{
  "num_key_value_heads": 2,
  "norm": "rmsnorm",
  "positions": "rope",
  "qk_norm": false,
  "bias": "qkv",
  "init": "normal",
  "init_std_o": 0.0279,
  "init_std_up": 0.0279,
  "beta2": 0.99,
  "warmup_steps": 200,
  "schedule": "wsd",
  "train_tokens": 126600000
}
Each number is 500 + 25 x the weight over its row's rms, rounded and kept within 0 to 999. Layers, rows and columns count from 0. Numbers have three digits each. The size before them is the row's rms in percent of the matrix's.

# layer 3 attention query, 128x128, rms 0.1, rows 0-16,32-48, columns 0-127
025:499486456538464509500498461518463489458463471526473497474510464485468510483493464499513451534500475449502519502504459541464479536523481509499525516490529535434487514483461502492508527498529495522501479487480499471503518511557492550489435506481490516477525512524502499504515470520483483495502527483506477505464553487512492477488434481480507469504542491495499487516522494474521519487494
025:443539525491525489499549503497538546539530498492536498533506485498497500506512518476480492505491513479503505481504501468527490486553499520499477474523488548498498516518462506497485479484441494485474497484508501492477487485522443447496475472515453463464512466464477528496514504530511511517449494450461471499496516467487516520515553511471488513467469523497504513543495505494526539522458
032:501511494550480493465498484511495531520492482464497522471505558512521515501500527526482535477528510514501491540494534498510499492475502474498485496510555487531474525500554505481512521501487457426471551537471516487493508506457523509476529478487481519476455480466483498522480525474534495531556486453509519484504466528508482513518495476500530517522489466490460518509517465513498493537548
034:476494496498473469488526516473541522534446494485516499510492539491497473530507493514545499455461507517518510516513462496511538494515536551510516515534480516525479494509506507502485498522493492518552489487472493507511501475493493484503581524548527501500519508501505491445446545495493512507493502471490516464464503515504518560471550478473472480491472495490515482521446476470523520485460
035:462496539487498478500512549477518529535480502472497503525474500513521508526481481514529512458472498472510546489517452475536568466511561523492529490556477483505502508505528518520511504511455500515523466485479491475495528495522512471501557469541494514502502483477507508472466513506500488484502509479456522501463526512476526518489533470484512502493475535494516483536428490476518529473495
043:500518470488498480478519515502504515546523463490528488513478486486507514504498485524459483487509524525542526493546518467552532457514512491508524481531486517512506491518540499532476501512496463487526471523501474511491521501490494495490559476504497528509457451498494528434502531524499492546494492478468498544469526517557546487466529443503485526523459524485506523508466498488496498500450
054:478510467467466460486488503488485566546503489491474479491496491498513511519509495514535448459473499537501523487499494494509536466497503453510495478490487504474510510499541513445509517496531519542477477474432497493528503480466505513507498452512476538510462515486466526520463479509518501510548507512491493477460494525458481508505510500491504549540520513470444515477487509513470549504477
059:499575490485425511457508478488477524477573487494499482515499477520544518505490497512515460484515511510489498447544477465518499471545508475528504462497493493491509503504538532498521479474493459558494524504464458487497504479484492469521484492514468521512526500537502489504470520491499521556486486503499515509523514512516510524480494464495556540548518524496491503497475512482482510491474
079:468538448497485505489494516522511493492578479495521481511495483488498501527488520511506481467487494511540488488571510458565498490529530515480510460483498506492508488518521507547524487502454475522504511525488466486506507493500458529541536495485485515495480436490518510492495546493483520533498466483514492513486515515555505502465524460525548502511504525491473521499472497462471475488457
136:516459512472518492529501476515495474523474507471495489510503509478496526517510493503530496465463502508496486513507485523505554555494510523461485492478481468466509517479467487483497518501467557485487481514471530501558453516483481505496530481475542482491450495474495496498466500465517497476550542521457487487520485472474497531549509501510463445455525517504461527492546471525476508518525
138:465495516512537520500522453485490487516521546529577520503478517476524461510511502491502536503477562510469499519488459508500481495460489504480507504532475450493530487489471489444516482509503505496492472503539477511499494513517505509475519489503514474478454564476539508487504504515553532487539481478481473497447538510461463520493498512481518546525521514485471493497518519495507500472468
147:501533507518492459552515463468532507547512501472435451515490438516515480458489489575489521489511503471516502517457476493490487527479479495524549503522505527459553481485484517512493494491506503486495497502424501498504499467516503500519519503494480459494479519499466498523468507515530464486520497483527541523510504461477480511514479509533522496506484496486481514457487499470517507525536
155:490535497516491499499493490507544520481487486476562486556476508477525480520528459508508505478500491486499500471556520512480483504465534492547523504510527518536499532495529496517497524480515536502504485462479509496544496510513500461499504489490517503455489519544512480512520469457520555505494481461506471484502527459515493515529545482468480519532554441478502531469519502444498464512501
151:498529533434503493503518505457556517515517475532464475472522483516480522528487543511457497489472503512493525501495491534500477502489501488522509502544479549529485508491483482509464478535538541509502491498525510500520526497540493532516499466522481494515558555484500485513468492488522481532493486545448521485513493553539509503489530509481508537512491451527492467517501507543534472491512
150:492533505502534488500480506513459505524499559541518504464439519499532505495499549487527537480485493482540493496505481517463512479525526493537497514505495515529450484535486546482467525498522516474529500518505475513483525461494502529513504438529474510523509511513521490495492506476428496517526553501480530506503511495476508479484531518501533487449526512509497522458503451546527487515508
155:540496480521530515498474485512507486498513554509478541493450525511522497545453512499414533513497510484547491489490505484491463492487508484523486516480496492509498546495460467484482529502496493527539495479501463511548481499480495504470506493500446526494480500478534489532488507473501461541497481478487525511491464476466519508481446521493493498535471484449535493471473514457509461499485
023:481484488476501502512445520522498453527557530556529498489541523516510483494524480475488556516507486456513463487498522483550529568488475525518534483543496477491490480503494513541526499494511503499512465505505477502488532485505528522504531545496517543518546502512513492504487500521494500481491518491547483509516478548504467525540486493522496495525528491511513507488478551506471447508536
064:460465551518544489530500438526483486487542481528499544507514474522469472481502512496511495535479483521497509521508533475513479507529537500454491550503484500510515455485475468506484501514460477521500497534490532519529481499520470453497503491536501416516529468485522503498502515500515494497475477496483483494466480531527491487483495501506489532455489505502488471526492538491519470434526
081:489524479494502456428535526479496501503464520473472495469523512506475475566489469517512529539531505493490505519505511490513490506476476498527521490496525510487531532523516507511548512505521476472470506540501493523517551507529517479509481526495517570481499471515481526517536474488495464493525468522517493501542504516504461506502445455515478440512471477512538520482516482466522511522490
095:529455492524529519498493522442517499489511478497514508523508464483461493472510497507466489484484518488538507523508456547466515535487456483525517559521488495530486539469482506506536523495494543547500456482498467476507544498523473521486521478522538520509543536496518476498545489465517524494527469532484528523484503502527516507534535517510467505517501505481507482490520489524540445482532
097:525469480518473462448495521507532475472473505489470520504505520471494492506528440568475492502533454478527508514496493516468533538456489482510540513494508459468481514537495499529571536475522481507461478501503475475467539524510475493539489519510500507471517464481499459478504490486476502536502470479531524528522500480502510477516526513519486446496508480488533521483511502477514487510518
081:532566508472447498497553476492503498488480493472468487545474515466525484502469476506528471539532474526464483476490480478498507479509516508453459543496487512504505499502525483506553482522539512492481505538522487557517474491546523503509449526471516476511534498545473502474495538506490512507495542469472520458518494493465509513513457522512503487524484535500531528502508493491503520472498
065:532513507485470470455484475448499531474499474498477497491510499484492478505494455500491508515510473524509462523497437480469507482519497485491508496506517510499439499476543505535568485501576520504485531538486476533501520505535497523499493503483488527485507496494463480503463497546475515555496525466495555476494550527498488541474479501507538505525496517507512489468470496505476519474469
094:449465449524515493529471509520457507570481502488512509480503489530488533493501519492500461450447522507507537544508557534507507505478499505516505526492471483500509529464487484472449538506494525520486467462465498504541536501461481502517534494528515502476473496478495524527513502491538466473547467527455482516496462483494519523507517507485449476493503482483484492501517497500508518505522
079:507453468504503497461493475484503513524503499470502509505535509491518524508514460524471454463493481489505500460501536493504545493482527494502486453480524476502494537507551518488508524453478464499487498465436523519502494502456458485536508472476481537463505497455462457467491519498536483532512487523500491535515460442519498526482478447485480491522505491472520514511504474478492461487513
101:479497479496496572511483473499479531525526492483473489451486491461473544519490530506461463465436478509511524504550527498504507487526528513472501470481484517511469528443526540503479523488492522506488479485469472491522518483501499503536542440536489483486488534470510492468477562469515496516542504492446506478507474479534523525496496499501491518508515510484465518481489487497505502477490
072:492499518465477465502530485506529495506500547511514503503519496516544491503513519509543499452468486481470461553489437528486535528499472556457488526497483479495497490535463467506495505509503510511492535482523523476549447494506495541499508520499504471533519494509520498535446530512512497513502538494498472486517535478504517513531523469493543441526469519520460505489523471511512529511480
072:481523546493542542525521488507465493478538538494541519450476529481519498506504503478514523481471557529464514509513493506503493523467480511510518531537486458527542484494525508455531484496511505507520476529539491504498482492510501510471519480493524470487466558479539482485493517498547526496524487469458493486463524485479458542496527471499514532539497509482473526488521531520499505465458
078:494522526519505477552522462488518480506526509472445455513491454523494512475497486577502517467486507467475527491467461500478462532480503507518521522508525517457513507482464519508500516501495487465503478522467495500510476457523501476514522480488480465500489519479474514513463538521519460491537496499530530524541509459470481514514495492528515488500512484478489539475456477510547504502564
079:488524506489502493495476485533505537501456490497531498566472505490513487494520501485489511523497499499502508482545512530490471510470492508547520498519508534530506516500486497546497523505518512507512488461477495466563504505493515470481498479470517491464491523532485491546519461451508535471505467468506461495492523473526503490523540483478478517527568434469521539485508503440481478493543
090:488544511438478509502547525470531533465508497519475477501506463520514503526492542498514514503464482496484495525501453505522484497515516523505516514546483530528487494511503467526501455538560517531488494501533506492518501490564498547528519484516497481522556521497498493504457484521501491506493474517441518503495494543530502516499535507486545545516506449509468487509513485533536469493501
083:513541470467533496473511524499461521525517541478513493451459506501514485494494569479515524495496499495544464510515481525487495467507536496516520505527477531531461486539510527479442531505509499491511510515508502510499536477515509507522513448521495478499513499508531521493483466455425482484553534522488516510500534517472522474506521485509552505450522529513470533470510483497506494509505
083:519540486523538495523509492477506457510515547497493522502466508501524504551478503514425490499490507479538478531457502482476481476473520522513511501488495481504490546507485447464521562526498495543534507468482471509542486507478488550451465507476480548527479503507504512516477491509502472544479499482488510486480478484476509523476466511496514509541497486459531495502478518453534493493474
070:469534460464474507516469507497483531496509496456495478489488487525506508521511521487478486496492499506481481513453471465503493467469481483482514528468466527501520439542508519494470490496506467501536538515518526497497469464487472520499516492538471486512500480522530468546438468516478471524531527455484496453521531493520470531467489521480513501501483498543490511424515499476484497489464
# layer 3 attention key, 64x128, rms 0.0921, rows 0-16, columns 0-127
025:506479482460529529509515523510515465535539508479548491524492509530500479496479501495454500526489490490509486458507529504488467503473535520524506476480535491544505528511533481481508451512460523529495527444502476528505523482511483497512576518526545500458482478495471518512460442506526507475445451474520496491485507468493516500495476503511464494506456475494488491502478548509480509491480
035:506521493504469533544499507559481474466508504517463531462497501525512497543470469526494520488483509486483501507473462517516493539477483486451483519511529499476477504486515470527562495517501479552498481528512495557505482514494518483524463522507512526474518483543529462477494514483514535539487515516480517513526483494514505481488479491472495489524549499474557512474495470548490498441539
042:502528506451502510555545507532501446479539535540517475502533471520523483489477532503507495492483477500494483488517510486495504529513505526482486455522454471478498517506443484490500519538475485536493426468542517507527498463518498549503474544507523458497523547514489511458499541504516485510455489525459517501507493524484529505513502527535514504505500500503527494531523491503525478483474
039:532498502515518498451452492526519475470515491510469500516495507495491545495483496535450519543547525492528518475483540524473526479451477471524498476526514474479558473531525523514500522506536472485501464500504485499459500547496541468494494492482495560505518493503496479464502470501506520492497486529546488541519508518509476436519472484497468452482498534490538508477508493477499495512522
033:503536500471473513492516508507473475481532522470492510531485504487488565475521516497493520509507531514503460484494522520457491460487496514528520479486506510476550494527537536492512522495561520487505502530508489566440487489492523491488470517512515540466534531531498497442464489510528526521507525509496493484509528488503489481451472498502459480505492535495515495439521489469501554480468
047:483509502503444514499475542485467499535490499481486516474470538516492563498495494503456527497467509510540512519500534508507486490468456459518518546502474518481515502531510507505536514475582481509483508537475492546446491519472514491481487521535479524463491495523490499508466519494528530532534500494477498490501507489493517517502492474492441490525514500486505487486503497453484573528483
064:492477501488500489497467495485474498524481490471503519492491506514484537474490473505521495489454505507573515547504482505484466512474469519526486549499498497506467501515473458485527497488506528539490496540486470515523482516460478522471485497475483533502466448482510531551507531545508472523530491511451521459489506500519509546483503470489431468539476475506480480538489491485502557510502
084:478497506486466506501503527463486523564540491489499518482504519497543512478515498494526552480481493493547498521504457537487514505517480519538506501490525497511490504479437467497485503478504495512506516512504494580450505528486486563476472500467471509462519461482492498522527514509507491503569494510471509475482513499510482490491483500501455457564494449495501498525515502476477536505483
145:516485466514530470500454504548491513490414496520513515508503501530471468507489470510495458539506506518489491523496502455518489500489507457495487578559447525495482493496540515480490467511496490521474505481504485450534498500472514500520519506520532502540451484510487534505466451506475497504438487488512484495490519492501535519518518491508498536462456503505485534499512503498520480514517
127:464472515499480477473491475526502499521506519500518511487509465497509548502503457516537500487487502457523528488481470510465479500506504549509487470490535483517501479487462461476515495525455523526509549485536478516530478515480530519487468488434506531507529492509509534530527532526518462520470488523473534478481479502509521496505530473489480463532452503515437461493520488463530510528461
140:500508499527515550530481515487503508477483493491495513496546501498512504479500453523509572470454488518535540503524534518483506495469527505517488511524458529507513482507514521509478506535455495525491484513546464490476490488481508556471500535464528461511506534495481445543459505493514520485477518490487512543468511494481458562480512477475505490532489513533501512485495505534498541538476
141:490472469471505482507497488490479457516510475485490425483498494478537532547497490530499530486506503505456502501503500547445473498479541547474487494506494502490488498526495510513455497476500534469465495494491466512490498422482495490480485528453463527500481516529493490529507467507431514518515484484512505471509520508501520500527533520465481500474467498452526511502529495494529546540494
139:457504491459503510514481519516475522511520487445501538487520468483467497500492517488489501493533523520485524504493508471529506491481496503513500447516523473504496507514485536582485495503486488504530488507481494477569468533494492500483518499486503473548528524500478510547524464501457513497532514465517484506452504500476540475543479535532468521552535461512518453490490519505534498465508
144:504497493470503515537480540507496484486501484534525483534514550499493519531477511518540520467466495522505475530488448449525524508526499506524477504485489495502530500491487459489506509518511496519460472481497506513519500450520455505488456519473504485520578495497465514511508462500511504495495477461450516545502533523505483526540492473551485511463490486485552466454519481502544491511515
141:507484464523507453497508461465517496456485473504511508506517468492488556497496548524489512440522468530540489465528488486451480476526503532483514494519458493506523497476506524443455510502486496505499536490494497481484506558549489527517496503457524483477509496530514470521493514512492489530528504478474466499491532501432523478513502520486517495519488478486529493500484461528488481440522
149:510517484518505480482559500502497463502472476494481491505508512486534500493501467512475510506520541515521510564488509522438493524529540528455504532520514466507497510527442471499470506498513492532539524522501515465558532501448443496499526513533525478467488485506540508493454469515528501496488529490504463499484477528483470468513491498526537549496527486502510477479542507529500510515507
034:489510485504509519484498498458459536520514492490552496507480490487505522530507477473524474489506479482510521526476510515456462473548482485497505547479503535527538514514529494469512466499533516525534557508503492468513471492479438484484499486521476492481463424511450507546515445509486516484503468526518502511512502474513535494483518503484498507484492461513500499522546487512490558536498